python train.py --n_head=2 --d_mlp=320 --norm="layernorm" --rope_base=6570.0 --qk_norm=true --tie_embeddings=true --init_std_up=0.0341 --optimizer="adam_variant" --lr_mult_qkv=0.7 --train_tokens=111600000 --steps=13624
Each number is 128 + 24 x the weight over the matrix's rms, rounded and kept within 0 to 255. Layers, rows and columns count from 0. Numbers have three digits each.

# layer 6 attention query, 128x128, rms 0.0688, rows 0-63, columns 64-127
101140131129155068118130184113101170091153110122143104110173116117138129167141087079134083149087128100123134104162117161141154105096152186179134127126148088181161156118065120085078127086125120
119087147127115125148103139142113123121137168148159144145119088068152117111128151137132145117133130123114101143130157136117092113150150108126136112117123075119116156144128134132125115112077173
125137139122138116127142147133107137130110103123133129144143127147128136135148112091120130136128116129127133130143138124153136128124132158122123108119121130148137098146101123125128126118140135
124146108128159096124129155077121136124139076102105117103167175158137134164157106130111100174121110129107148109134098116130134155116136137137158094116157163151158151113087107100099168127147082
107118138146105113109129157143087106118153129108129133117176105114147090164120114135138126122158136161151145166119108108140095109143163117135133119137098116150143128130107113125115130109140162
119106124118124114138100114154132100176159145142135169153130116145121145123151137147151166108115108089131124116112185105108113142130129107143134104108114128142181067118120138152117140105112122
139072151147152133100140121138105154141107104123143129118139144114128170097131149065095086138087154150140093122144121183132119118105131127142099166109126087161124152167112139133108144094133164
145150179148104132145148138118105128085119155116113124193103112102142130121152131124125136114147111097157165105126175159122161152137162129137113096139125137135149092129134110115117148116119090
084115121145115117116131154144118129109151127116114132128147105120103136147162109128125106156123137124130158095151116114161107115089126156183138112107146111123129130131098138110111136123119121
145089121141096143148093090125129112134139173163140154142100096090144123108101152161127143106132140140123115155092144121108103126162126088094100140121116108081095146145155111141146092130091161
138109146108088164128101106151133099141133162150133134154095083085130104091103154152141147089136126152117127153116121131116104114168128126096139133124132105081095117154139171142139117120081169
157155117118157109126150117153110156118103112114149115117136133170135143133145117096109114141107134129112128153163130129136151127105110144135125141138110136157106098134147151150121120140133148
131061151119103169127126082150156086145152167185102168129151105047163115133090135131099150081132088148131119136082142149114125137170162089119115131136107166085117167124132067116166111109086139
143151109110130103114119109138173113115109163148130128091174135134155117120094077134125161104143112131105101111136098154135111133180143110104162051163104082101130165128110103117115130110092136
122132170124100163131140116096140151144140136146080165127123118121108154129107121117140136144116083102106165124122134070108152148129094107123110081141136161168108149111105120131124138151145125
061155134141116128096112170123106160097099062095130101197084095118103140108165170135138100186102160135137130126146167108134098092078118175138132152131138083155109078117124197128120140144128152
165053135142140160132109078113126150160115141145110137079133111112137134117128132152103128156133140122113105133149120089109147122137128110168113161115137120155136161096134123131128125146123087
127116173148111141142142086109162095127147145132152168127147151137096133139128132090083136112109132125139173151119155146090139157122131125129173133092127124105145131150129110140159130126116150
164091133138154117135094124101123127115156129161143113071196144128130110122109128124042066107144154144134122145120137142111132089123136136102159149120140132120152126123151106153146151136069172
137127148098133104117137172134179156117124112120121153127097137110086126121110132120138138107155122114135107092126116152138177096166135105170097143096148134164140147144138156104142154141146089
117056113181135167087123089129143155115095103132097125154131164137146112090141123135107120168129167158134133133144126078152087106090112151114163147126149130121113109152122114123139151133148136
091164192126118119112141151109133129090171121100160157176057126133139170123173177070090116116086156100179166091114239219084118130097129186119116161097147108150173132134146152136130136081065167
190121138092072102124135117133153140090140135159140125096160127106095135151128130119144123127070169108175148099116100217100114085134102152154157134085126112142129122154172112100133112097101089
110138103115111130116137124164084123125128134109124088136095153136170102153124159123128090143120152167132129127127155129130144130127120124128124147138143170126140126148152130153126093136109147
142127108128135165101149130138148130129104133129115130143146157125085091109120130158122110149148116146163139141138090126125123110119103173141151086142115132117130095102133115125157137126114125
133115117150129126153105094121140073038148112134094156117172100111123122133123142143100125132144143149147118151138103130116138081147129091133137167122155124113098137142121126119118144144160105
092144130109138157100102152140129116141098091121126097152109131127149102094168155087127140103105151128123152120119188161152204147120137112122148136129129116159127131125137145139103139116081166
169098099127131102154116153099135145119167091132117123116116125110131127138129123164166127117140127106126132107110124089141124107126100113109137138114144146137133177132157098112125149139129154
136128083151159124109097109109136110126140123140133114086088133092122091129130129138098116151144143118134107145109108086114152143165121087127182134185165120135139152123123102131105146121128131
180128143147137106108107103178124132114113119122096118110148121109146139161124155096092104123128168149128109164117103120150144120113179148100123147111125144108112091129136156149139128173106126
131088094118136130170084086103130128111171102137103120102149130124125092110124138115110148158096135156097112171115127096118100145109121117081173139108130189124127119081155108161109148163155150
160172137128108165104132115141146122091103111107146132147126120135153099158185140101145148106099186090166182153116163100134118127111109125123110141150122114127121105138127178110134158100106121
085143144110124147104134167130124160117093071106107111176066136126113163112146145148182129181090158140136142108140147114146112112099081172140119126143147125151092086119126167107118128143162141
144098110159160149128178107142127163130101106099113149156094116128166120110149121130135140131140093125092072188151143141148146135110151106136137153082127095125127154149159136103108085133157131
106125137132138101170135137157104110155138122116164119138117121101181125119126159148166146095103112094116093125130151178121097155125118118142134133110134116126144124076148139123111103099139157
129093116136118128110115130117142157105125103127114103136134111101099137140125136175146100183132146155112141166126082068129100084108083140131156118101140116138100085154145144129096170173202082
201144118138153117143111109095148136143141116139136155058125136139105129142132124137153145119105135114102117151099117098122150151156142098131135118149144125119141159096134112131153101147119119
162120135152123154106102135108134150141156123123134121081117151115114080159106170128138095157135142106182134133122076092086138143117132145127169118146154124122117153114136123086120116171102107
119167101151124124119137107146144140163079127136129125149143143136129071126090102143140145092193065110100103145149115063151143128172122086114154098140121178157141115137132147143144117137101140
132151149137154138119146165119100110095098150101150097117107138140146135115132084151156108138170175160117149145123126157143174116141148120138108168148146108097124152133123147148151083118162117
101170153082117114132108174129143130129135130115131149150099151125079120109108148138155134128115100111130130149139164161157125169141127143121133099118135150141139083119120135117091119119123128
090128096132122135117108135149134146142113098117113109141102095122109133121155129147170183186109149131103122149134124075158107119097118091142091103125130125131081117112100127107108143152180082
125139134162155128138137124122121167147087138132142145107115111127104163138132162124113142121127103106133128145109113148134142158113138094113082114119130131151124113133131130104093159133139143
181109146103117121141137114105135147096172159152150150092166154104183107142114120092120101065121108123145118087098167197083126102156136135108162164083123148143188198159161112133152143087075160
109136132157128137069187107160138136158138139120136165176100108151112168100140131112090168105121139134138134131168105112121106149140086138157104097104098111156138119113107121140106148136131140
135143141096118113183145110124111106154130165140096153116134119123145137120095122152171127121141087122104092134129128133127149190150131137154133077120156124129160112110134091113106101105122127
121138122127151126141150145108137123152095101111130113132145144142095116124095139172117129131166095152113090162104118062180115126113185133121118108152105171097110049112123152133129124145170172
135105137103145111137119101154140166117125140140144145126190128126144124154117159083084142122100104110138070119141135147145159113120152117122140130087120114148112152153132146119157098150087167
157176122122136138112130115101128165125103133131118164119136099153087140139158132092141164107118126098126160129131132089146117151122130140125118096131125102122113130095131164135119143147095105
109084106137136123111106125135114118169098120139104106123158146139145134116095118135101139141187104144141140087126113127158095119103122134107102079151104132132120123109111088100146157116114144
153122138127103099155103139096169126137160169129120151134093141125149124155120099109175123157126121091128113110112166136100118167133124158121139097113150111116115162154082127106163117113123097
097136142140093112112130170129087134125131103106131135152053106111122139123128167157174096194092155129151119140155130116086122116118085183170147148095157101166131107142125158128113115130114115
136071094093116128116115098150119132118150154143109124111153113122115144135127164160094159158074160118115145137120129059163130109125112087162128121148161130138112178122141102136110153143126076
142112148120097151123129100171112125145089117137121110119142135122141136133132119132119119147102176116137155134153089080131107126130104127164094160153122148139095137130106159128129123137153080
115154133144118114132117105137150133104099128141122131135138119139122148144141157095080149114148160144142140107104103118179105132123128090126074070142135167138158121121142126098097157121151117
144137139103138145154124115122105143154087082119137103116164082133073139122151130074136107147129142137104126161128120075149152112119134113124100125128114130144098109135132194147126141184170133
108134137136136128134120146114165143119093130136098119126133094134120156100141137117125177077121098090088114153101144100119140150137139068121112084127110101147126082133125121107098158149114138
135118121127143129106118124134157119160143139120116121124124102112118138139092121145130199165189083123091123119129075070162127143151112089126092096128117140139104145097087089114097128151201086
149158172125119099140096144078116144057188128131165138097084094093153144124127133157170110130139147102152107081116163188054115137130111173124104132111185079180168184099143075091129126079103153
119138124095113137124100141102152091158151129136141124158143110145087103145129137131149140129114083111089155120122117148112165184148128125110151083122119130129114147096135105142085124130102131
123153161140157105130113125132119160097124116098155139138133107132099128100110143111144116144127132137111116184153156110124154134137141121135142123132143085162110108171111196126116143147151136
169077131095098115114085113125144111144158152163128117080179120103137125143089120135142171127118117102122130092131114097120123130159123102160141099140103122139114160130107106128123123130129063
139116159133073164098146123129131150124141121130133100093129121166126123154125153172096137119145125139104137114143111122120139148122132150127106114111136137146092135092111127148134148146090161
098110116091102136126113172134114110157120110119095141160085131120135137123138135146170137133108136114169152101157155118172140122115128140155105143160135136123124163136113134104137102121122108
# layer 6 attention key, 128x128, rms 0.0615, rows 0-63, columns 64-127
096133140106144121106148171146091129092110103070104109174123137154112131142150136138134103151117147142112117094171136125138129112082132179141153115139142126138141108112094145105128168147120124
130139134136128121122113139102138090123166125117122119139167159124108134136155131159169145108128099139134138162126110128086104112108134137118126134128149143105137117125150150133131134151134111
114152152113175092103096181101115156101154094093094096115130171174103131168150144098141104178108107107109144097192072132128140131100108154187171137118168129161172135133123146103108150139160069
065169136140154103072159206120076129112120059033115070158153154150139127179169096130116115164092138110087147123198109118157130135045118191189150115158141126191172100113064122094091166161135108
150128121153097159155111102126118110132116158176180128122067109091147116075105158169128136103151129122117088142073158128096115117179120101077108142147113077096097141137164151159160110130068158
145133093143108088131128110120090165136106103155113103113098082168102108154117132131082142111127127144147133125104140152146103107128098121124104123151114119117135116143136119119111100178117135
086135141143110134137119118118135150107108132124131135123131139135124133129139149109152125145127161102141103128130151112126102105113134129124153120138127116132105096111120130122160126140099129
153137135108137106120120155141146148146116110126148138117112117141144110134118121142141115118117124137147094132119143142143113078148134126109106117127143119122128132133125142143062113144134100
085173072147186062079183185129116160095127058056097064098179203196127143195179061084076084189093121148121162070207078133181187128039138168205167132108165179169183105110078099073076169109209079
205094114145078191233090000111174118152114245255158218074062048033163119000051194141125148051188142136201052183008193186040121104254145042000059145113100074030079167129245140205219062082027224
198094125157084178191104021112183099139120212247170204141063053084156130061080184164121167056187120147185093164021184136100115115238132032062049144138085118024069139158213124222190058111105162
101136111125150125120131131120122156103125104120118126104138150157116117149130124129098119139104141147113132118141123106145129146098136153111167110133138122116163121112124130101132133117145109
186099157096115156170096095102165118121130188168155146142096110069148123070092169140134121090151123113131097149072147153100126118197135061086091166132108119124089141146168141193149121086089167
118104134121141133121113139148113135116140129134120129146101117126132124118130124141140126141140145126109153167138089123126145158134116150111113148136141113127112141130125101146116114150134134
113107105102141089102108166119107125094140122145137118127114137135145124121127133132127143140136134113120141130111119126137111116137131096136147141111153157132168173129132138123108098111143136
111088149143138120103121136125127127134127103112103143136122121118124133119133122139126109135113144125144132135128143126159110133106121101135129111124128107122137107112124165109141163133142139
125151127126078112141120120118098141093160137119153145136162125104106113151136126166113125127122151125122133149100148131115109157127140098096110105130132150106119151110138104118116135116145156
162141103142128113160111122173118100134116102125133132106118114129142110109113138127114131113120155151152125105130146124126123127089081098139094130122148142136118150135166114147125149114104110
145126113115124133116135111108153152113130116144101135138123147109139121136139139094132134134137101133114114140135118140137121133129115131117148131151135122116126115123143096111151117129122108
127123125149138154123088136123124112123131136105128140154148134132170118129137109139128116122129128137123100137104162100122129158139145138111151142128106111129106116151091141103115112113132152
120150134117099115166158114148120100120149147133136102110117104115079092165127126155135137155108148095135146139134132146121119112116127114139114102150135113131138173114130160146119154141119119
132130122142123109146141142115127136148121136131161127112135117148125122129139141148127132098121117105130125118125140139111117120115130140133132108117128117170129119174133138122118133116122124
113137158143134153142116111104129141136127110124106138130113124104137113135127126115130148128162133111144133147128131110154098139127137137129132159143089123105119155115125123121136141146117119
125141105131161142135165112104131137138116125125171131110151121168116138100130115136111154109155111122149115103128164117116128128132145130129118105101091124149121131131125143144124134129132117
139116134141116113131135119144133129109130135116116131118131127104179140142116088129104122135136149110122130124135137110164128149140133105137131138147097127134127135169105095134103149130127130
126108124121127125131106141143157140152114132113151137108110139104106130115148134147161100098119161111134098169100121108140136144128127121127102126119135135120114096126128167138113136126153142
128137115120126097096137127154141118099129140148169135157145106141137137119123147129133110150110099126106105127148152133120099123137135124130136173140137098130114125136119114130124107112143128
109123141127123146104103135167131113139103156123092099133149128109140110108115130078120143132107106167118127127131163134126166153115125111152108162151122142130141120111127155111117113101105132
132111116106119118114140119129179120118153141113137109153154115146149142108148156142140142100142129133119109116115131111098119168124119128144080146132116135112121126125109111138145127126131146
095118147111135157116153119105142111111128112135177148138140144085126118123140114153117132111144108140124115123118100113123112128114114112089128121152127111123109144156128096135122143109158118
116122139096125137113136106111127131108106182146111103149169164123122122141147155136118120135121111127116109139141140126137172136126124089140108098150154125135112125108131130132126129113120121
115096158144132108107130156146138104157117116128124112111124112143106113138122118160131107121122093116130138124124132136131111127139112149136156114128122125120123133151118123128138121147142080
094150131162106119127126128145134104112139136122140122132149133116129129133123125142127136134127159122133144127140134141103112146130125124144132158140124112119139150130108132100106138112118136
109128132119105139141118138141110107131140168123153135104162121098083132116149120130122132111120120119132158105147136110118149134115146128118106143127136126137115119112115125150123159123114153
132140130142108129121104103143158112148125124134100119125150126106108161127131141135150115133120124127100121114145146137128176129108119140135137174133143120135148117125139109131115122110098150
118113151151105143120132127113117116139137136103109137122124127102112103111124106126122144118124143138131153134133134126161137133105132103147117132161096136105125167103146132137159128131097112
102135119127123158122121110150122099162095126133087111159158147127144147120140115095100138112128112155159135117113133109115135140122120132119094138117137153104117125138108127113126104127138149
132093147104113115131161151141162085142139162114120133142131138089130167118125111143154132100109094129107145155112149162127121109117152130107138157121106138116134093122123091117150172122139130
130081113116168170106103122112115137116156147134098111125151131123173132119138139153081128150155134139134130128143122111133134171151156111131093132121139109126151128136116123100096158136162137
113130111143100121109136128164115149128130098138140134138128126140149143123117121097140120130139120129127140100135134107119112151168119138121147112096141132122091113106129114116139126113125123
130107117148135123116125098109106111130130138137143122123139112153147156142126129129115127122141141131108142105125127111140117117137139155126167144110109097149129102154114105128107115144130149
140138158109132124092109135132134118122120123121128121152139113127121125129118136156130086131114150167107131159133098114135130132123123143124143137117159117129138100092135158131104144101138129
129097113117139113127092115105156139154132090127109129144123154118133153097128112117148112144119152129111107133122094132135112106127119132115149157127170140090145144111119110125120097132142151
115116126119131162115109139131112149112106162131118131139139128115151133133135138098119164123151103103122137139121156124145164150137162121133136120126106153148122120149132126124122091110092120
128106134153125114138130147151109157125120130126122132095127141172111122116124094146110145121158135144135128115141134128117165124094111121126114117132142127136137149181122130126127150128124130
152167109117135109150120097126112117105159145132158147087141121114113115160141140119099158109146152152125134099112095141129109119144134094108097146150117145118122123116122131156103115172102117
121114116126140127139115136140125137109138129123098124138146140114118123150125113090092121125129115132125147106168088145120126122159096123137142138170139105134116097124105107124121128143118120
114089143116184167142107117118147143147117106140108105114098129088127130108131130124115106139127135131143118161129138133106105140107111132127138146137138090117122127124135099135126159120134141
116116177135118131120118127164116080173119120135142145107145134126128126138117104147110147119114132171137149119119107116119137134135109104120120134113126159115152146180101122121141134138138149
146157122127124143148121129127146134104132136104127144132130124086109120144115138131141120139083155111105124167159098163129134115150136141112146146148148151126138136138117112110092121131127137
097118124122138126109118147116113094088160116136153128147109100112127143152128147156134140117129142111129155120105111131097106133129122130159116110151134131118160154125135096139126112128113138
087103132153114104122141127080112128103157127121128144146121137131094164137156102149120125117148148120128151137123136143138115140105142110132102093147123104109126125118144140106115143138139144
136135151126146141118148110093150131172133132124134100113125121141109101138135091157120119118135129152132132138111113122123127118117124139119143114128091140132142152131152121143141131136137132
112145151111111129118133126126141115106151103135124113126132141149128141144101140161138111151121139123126115140120138130131111115130152132119144120098157146110130121112144135116136146109145106
134147118142153146114123115153127132141142114123141154111142130133102110093119126133155128133126136142113111157118100139103123116129125109119115186097132139121125164140102163129130119145123123
132113164116122121103106137148120124116143129132136143134136169139136114128109153113114104150108108152142101126143150127134115148137149092134160128111133137089105107119116131128164141134154088
172116127108131131091128117126099114149121138135151112124141125127130097102137132143120100131118120159144115122149114166151100084125136137136131176116144150133142110088128142150112124117154133
120116154131134146093096165121128159110145154124126124152129131121139130115145131133146115144118108102082149154143101128103176153128129144128161173145164128164143132129118137112111132104122128
120118108129118117117117146102141147154124150124108126137131123093146140118159119107157134116127110085103133150109121159118143115114136122123121146161151148147132138111123160101099095099110134
104124125145138111121134136156108149128122157149130143138100125133142128085132130088126143138136100124126143119130153102135113137127119099140135141151121105136120135138110105126147128150134149
093098107127152150116114146119131138132114116128115130130141149138162163119145134137101125099146149136176118123141108094144105137110123113125129140102143112126109110117126133120123131133120101
117130167120124140111124145114101145125136139129111110148121102127119110157116122152125130132122132118114158174124139119122120136145145155102141143147117144133098138121142118115119113122121144
115116122123136127130124141108145141163110140143109147136142126122149097117145094124122121127107130102101133147141152129133128056143114113154136145166150152132151136174135125123111102102135138
105144137152123119141148137139119105135098124110144107126118094152122148158097122143126115120100166146145148127105132124119116095137129150128134122095106117136147119139138150131113115132138149
# layer 6 attention value, 128x128, rms 0.0571, rows 0-42, columns 64-127
122112129038116119159144130088144126124147141145144150105153163115133140159105146084081122112122068130129142123123124145147110135107124120113137088163154162100134157126081098097134087167141126
134099118138142108103115129129119140162111122125111160115108133118108072145065088183158133103151094122149154124140071106128109105141150144117121182112138133145122084150119150135129150128117114
145130104137085133108132139090113147130155113156122125123115121115117122185085131174083140130098106152083152140128110125116124143118111118157150142108152109096145153097117118145118118149070149
101100109136149132107169167125151127136150144147153095127195153124152123099160091141097149092070087133122068157106132157111121124095130151081136130114087126134137124090092138129100131129139158
134129126101110118150167152147149108120071144142139109142164071116140174148104103121172143140076087099116149111114123112141183100144149133133174113134126151108120167100087135083122106080113146
157094116115171113148133122145149171157118129112136156119074164133114148092129112120158110136139116113142167093131135153128132126132128128143075123148126099142136174146116173119171125104109139
129097181113147121117147194089148118101102149112138122140122170070186130115138073127117135146085117080116142171110136173114121103117096127106131146112115136139114160135112106107126110102139143
129148057137155118149112120100125160130182128144190156149136141134139119112161119062110144081086116138165095118123139142113107093123146155108126144108188108114168087155106141085088101132145124
101139081133085143129166138068166131178129125142163159138119124146118106173135113126110137114163140130165148094112101133175116108110142132170131150109137130125127126138125176088116114114106140
129151108142154111126167127104110120112171147130133187100117124130158134138100141122117133126125113137144112130124146112138151114112167129114116147116107136110143094141081097112091109080111150
153088102104093107121154164149130084157140132132131110111136099100135119124090149137133112159082108051122110138128104105126162136118154164146102128134131160109135139066119157095141121091145136
148116149111102198106137161159164133148119114128110061130135180152129170107155150091106153136159131089126124132108115109139139152090115090144091163125106111096069134139165137132133133127173131
167124121128105142123123085132121166150086132124147130076152125156084073114167137137169165135137143114123189139111115144115181143132101114131142118130123073163126088170142122108072110160141091
098101108123143128139138078119143145126077095159114134128154122142135108147144116120101096127159137173135142103098141093163135108106137127101114126122065133129132152125102060121158128123129117
143144155126122129129112118139098135127116119114139146128121110105104134155119140118141107134132133091116108167170082120138116134169093122154123118139196127140148146125140157131114156156109119
114071175089108149131094126168137187100088084143082116096116141128155124151145139175130108149108164135149176111101127146120132130089108128114121107136082120123091173117116121133170103168111119
122092057166157142122171102146164121135136102149140113094163168141131128140116110141163187119092104118146075130101158076095105083089128151110160132085133138100133119079107103093107113146107133
127112121117111150162181106134105116107129127109153163120124122156112142115119170135162149114189157140140169127139100125165170125115150145150100161132088162100108134126139135126158137088129107
134069112129156108119105101158128135142167096163144117149116144127123130155133138129123114154112119159099132166144124102147114082122145135090145137115112102094131125083133127138136108188134092
117106123140127130137132153135130154167122077130131133091129120090112131175122171172103078151136109123140124174138134094120148143131139141127137125150148124143129123133126151111128143117147114
159088131070116108112168127109127104080116156122141152187082129126120157106111066151147172084110147125173150092119092125163136135122096158147132152082123125117075165152117099088142078120143139
121128091127114115119110143141123134130137118140156101152157078125098114139148159147104136152108148077113126142116105164091146111172034115143142157222154160130141127144173134130126143136134110
126123122126153139116158148185074116104093125125124187117102111098106142106106111143104099127118166171164168143157104077133164139140139135135152127092128115151130088108108116143123128137078149
151137168103156135144106104133129155114109127117138117082057132142093120060133107122120076094148159177142147115149148188100159122131123166132130146087143106144133138161138122108154097115122147
125126178120152110190170124117138131120129147104110153100126121095138116108137086136155149176148155157111143170095187138127115137084119136138096070160098154163138164066065114127155062114159130
151130120091082138128151147095108086175096148103096110169117118123140143143108137135175168109116143067106115163106143110121153173137154123180101126109117100157148128082151116133132129100099153
141153090112130074115131131136114137131145136113155119115146099105134068126085130138146130148121097094077106174125111161109165161171055118145159146182161180134125129141129136133131139120153127
165097148130156149121140138073065118137084122126159096162180123142128101110188134086191129104114118122150136132112122079142129173115109114103086081134050178167116098128156151138120090132097134
103136109090162106186134094169123149097097118134120146124139137157110108121100082141164165130161082169131152093121136153141114107121130139106161122146109170125102143111122117081158071100141134
105167160127134165138136119075135068113131120123145126149133115119163145138135156106211150129141141119109134097114129110141115118131148136136170104147148146119089106165111134132089103111133123
145110119129133125099193127069147112188112121117143164171153129123160086139100116144154178137146085136128135185115122095170140121117132136152093133075065154123110117123123088146152141107125127
109148098136140124129146160065072118113171100142148181149101110106139116143112145127077054136093113118137098120131119131124109098152139116131146152115152167127152120191142115153142152112108118
138138134117119104153128140181145209118072103100117110155102153149114158121173162140118115133112117124117184122094145149078109167139054176140101078148145122121132125110118173135128132126118124
131125113167130136150116121110118174110135123125131173060109162127148112135129151139140081109142147104124089097132189139064156117110104110127112163099144102175143124167126098125129116079134093
134127120113163170140080108104133140130182110141131117162087130129123117113157164076097105141112165115098125091134173127125128141138166113143101092110151098100148097156116133116110095124126124
121195104128162109187112129124095124090122159149102114108129122121097133121138100098128103176134144145089138140140152139129154111141166125110154089154136134122152150070122093136143108135113113
180118097128111131144089103074130129165144099147129120130098169109125070180101078117109131128104110178136082143130128134131059081106117104135117195095135099098146129115127124147111122162116152
121120100097102113120107110131108141136133108146132111062123121174118127114132092130121112158144167168141141111139113126134119093153084132158164133081175128119089154140139141115122133178136115
123099173148148099136141134128162143123064139135099091112118106097091166107131118160108133129102135093095158158184123161103129153139101134150127078125114154121127175074155105142145142176129142
138095156119101098100089149113107117143137114119164087132157167098133057115106137170190134149097124097122151173148060135108148134145137124170138126145140126147102122146140154090124160121139086
145126115129106098086112140090151148174104116155119110090158125104135109144107119168109111140087092117127121180144095119117139099125142144129190130117130124126111130123118110122122148167105144
173136078126142136144138116130078103142100121150157121147160105106097167119144115133142109124102153121145158104138135107170154172124079091169096134101082123157148147100134124152131101143107085
102146159162093139125153144111132059076091160115122115149132073136106072174109106109177116168132108111088115135115133097181174145150130108109101078153150119161087114109151125160104109119161144
# layer 6 attention output (transposed), 128x128, rms 0.136, rows 0-42, columns 64-127
101141160153145156063108185123166149164144136111143081108142098097114108124121125111142177126156134118160106087161095127140116128177150144125111112162117140126095078142096126088115152102149114
150090137157092123158179137088091076139099143084120138085089152110167112094115116137125110170103110144143148129088111130145126136160086160138174108111122153127123173113137131129115098135150145
148138150167092139112124124111136167168118150115130112146161104028153118140161126120153128137106125133156098107130148143118090113149122151212124107148127111154159166144110103101086149106091117
087104169115135123105186149147152108124128117136156127106175138089163129146164075150132122108095145137155159151152102148101121129089121156085183131102094132130087109090075119128131151069100151
117185155138107158137109127185150120181109127143145119122142157150178122092160094097115139101142130132135100147136132123137175131109152164133133123115109111162087077175150077132120073181096121
080112085148136141105130105111118127141100141125111130145117131146165130074128143113128102124182106147147118080095139110169109138160116100161133105101111108159106103171118174144153138137170054
053135141113129177151193127128116138127145095150159147145140124109158164132148099085164123088107148164114072155156151162138126181107160139149131133076140071120101099121098095157119111103132172
138147129119169143159119098147145101115144145183133108130112123178127122077120100129163136139130143118149112053190084123109129097150117120040178125168152183136135124094092145141107135122144129
137122104166135129103160139120098121142131131127126112115194085137156104109124114151128129145135102135142134089128092131157130135132139160180153093143097150118193126110115151124149152130111113
142094101141102195113143089109138149146103114111095168088141161118130143118121124147083137117089143159129119143135126114164098112143142103118136124146094163134118122128120141117132119134128122
134168184109104116142144138150150111143089158105166142104134156112138126090138150121124118130118128120122101171153121158140146132060154099139131147109081113127074079146202074126076119147119136
106122167141159134058150137074141136102098107068124081188140160152151157138150173119128102096136122102115177137128176155117155156080134109152080097173091121137136102161130104107144131152136079
107117121127141108169160180158102129108120150118118117124100138149142170094074103126141118121122109105158132071131113094103145135142092129092159158144125104131133156114163153120195083153160096
156107137146121174102135119110135098123126122135079120129172181088118112132120128123104151120186113123147161106098107153147103122144141162105109093139093158127133119113107099125171127113136125
152159100120104079176115176159094138120162097151152117129091098090101091126124133119174104144087115115124101155128156107126165118107108134129138148130177113141144155122149161139090096141149157
100125151121123165097140137125127131173116146101087111193158166083132131153154125104171124104197104146167112070094099130157103130125117145160096121123091142135114104167123092093162118093124149
150103158121050116189111126142143127144122114163134129116115120166138127120142111177149146187112165127149173122122087116083086098057118172079123129119098154079070148099113082115116118109137131
138147071140105108114106117130137190113093101114125160126166124168086136136127163183080139132149098140102136134093131098161147138143144073137099091133101135146120106154149124105131102161148090
146119166112140128119062133108157130127147147075088126131139161023141125112125147135101130145106121101139158143114091136098096153152147138107132121150124145145151152135105071114090183088130113
117132157106157112139134169107123146117157149054096126131113180085137122089091129120144112129140136150079129203130105149128097134127131125138132141145119127119145144092140083137139119143144126
111159088140139178067185104131104122112105134140137146133131129116150123077125123164112138113143142156164093071099096097189129122149147134129103130097143129123116072191151149144147157140105137
147162140089139063176126137111105127157180122175157141160116120117124128175086126132175121108115132118135097129176088129109153126084116158113116174134169122123145181104173148105130098173079134
151132088128076143141134093117127126121120079128098129120132158084143086131147115140121094143128136158107107184094147136138106112111140126170147168103168140118146178123147140102124128100166171
089083108147154144133121057138141123115113115113110123105084168157170125114116122133134112144204139142143116106090113123139094127186106099114153134156181097111096133158121161151166130138173115
069168147135094110158104146192145181128084157110148139136163104147133164121162116093161154111145139130109086102122100181109127120174174140129109127087119085094128056142080118109123144098145136
140126154157111090117178161166129178120084159119165157143120110128135177089136160111092100133117084110097113177170152141133174136102132118143109096116099109138127080135160154158085119158124117
126175135102095055184169159123119165149165130176192142097091109084094168116099108148159122096107136130120131154166101144109144125119130135115133178146166102125117131101134152111101119186130121
118086125123136111142177179151131115118108100112106100155194181178107136102149130124114117090129109104180117100142172111120117081068151171092069105140068124131126112152130149112128165100104145
136161102144087135137127109141152133146119102129145136105124107198096113122134105139155156133189134148142137045101079147126108100168124155102124132131122150092083093156095123092154133142144115
141125125118142114156099123131129146135120107156143131128178093219103148137108121115105130117117146127117105098109136125152143130136153126105109141132119129130135095117137122146134076135095151
124153160174089131154146172128122157104105167106141162130121126095126164096111144128093151140091083121095141168103149128102151153135148107126084078110096107171155099111134131143115123152137114
177123110120154158166107060080126124139173127190138155114129157106135110121102121116123128122109123164119076140149134145145137131151140099139115145125152137142159156095148124140095151134135154
084148096120138128135163142181099145149104158110141131130092135166140121113147101107162129093161144111176129081138135140160128071100107152161114145146135092137103120151122162114162125072095138
146111085105137176169119118123145147133070133174144157124128150203121152086122144125173125128150118166134107124119136090116081151151109084138133126091115085101097143128147133151149122125154105
124105146127182166120073090102144121135147138198135101149156109180139136119090131124144132135162150088120082082156131080143108130131146142086133129164150125142124122140147122147117148143150128
147136136110101098148085115194176165151115137160153163146132158115115127131174128118109137132133140091125079111130141178102121094156149102115132141122158108111126111146072130080098152121137105
166113167174074151116120096079118114163161143092121104144078146053128134102118133112173125172113116116127121112140107124101101142165108136104130092181122150121170173101093105146118154126116122
143115138125121104158129109156109088139143132182111123120112101089167097146124129166147143164147124118177152106077081119117122116129118146116144152140182130103160179164132124128139165141166114
074134123117122093115116179128121150113142110111144136116133138021173117145150141116124091120133126147080125164103136153114140135099095154165127162125203054123117147147107127107142122110108150
153149135076125049156151214132112102124132152120140104140090129082158158105133095113132112118103099116112145142097112153140140147133119135116186135120130091154125136121145140162096108145151106
118102200133128126142161170126128109144149172106110121140084172020175139100119108108132103142104123129130136173126122154112118130129102132117138128155123130134140160105111095120111110128126133
122147112105136125112140113134153140128123100198159132153207155070102100082118147127140092126121131113124087074086150118138145098104132131131096173111101112130146125119173141126157166160124116
168182157118080109143167148167107162156116106081183125131151139205083134121151154092108143104106087094135063086163141136113170140130153133133097131087125135124158093140142113112089141145102168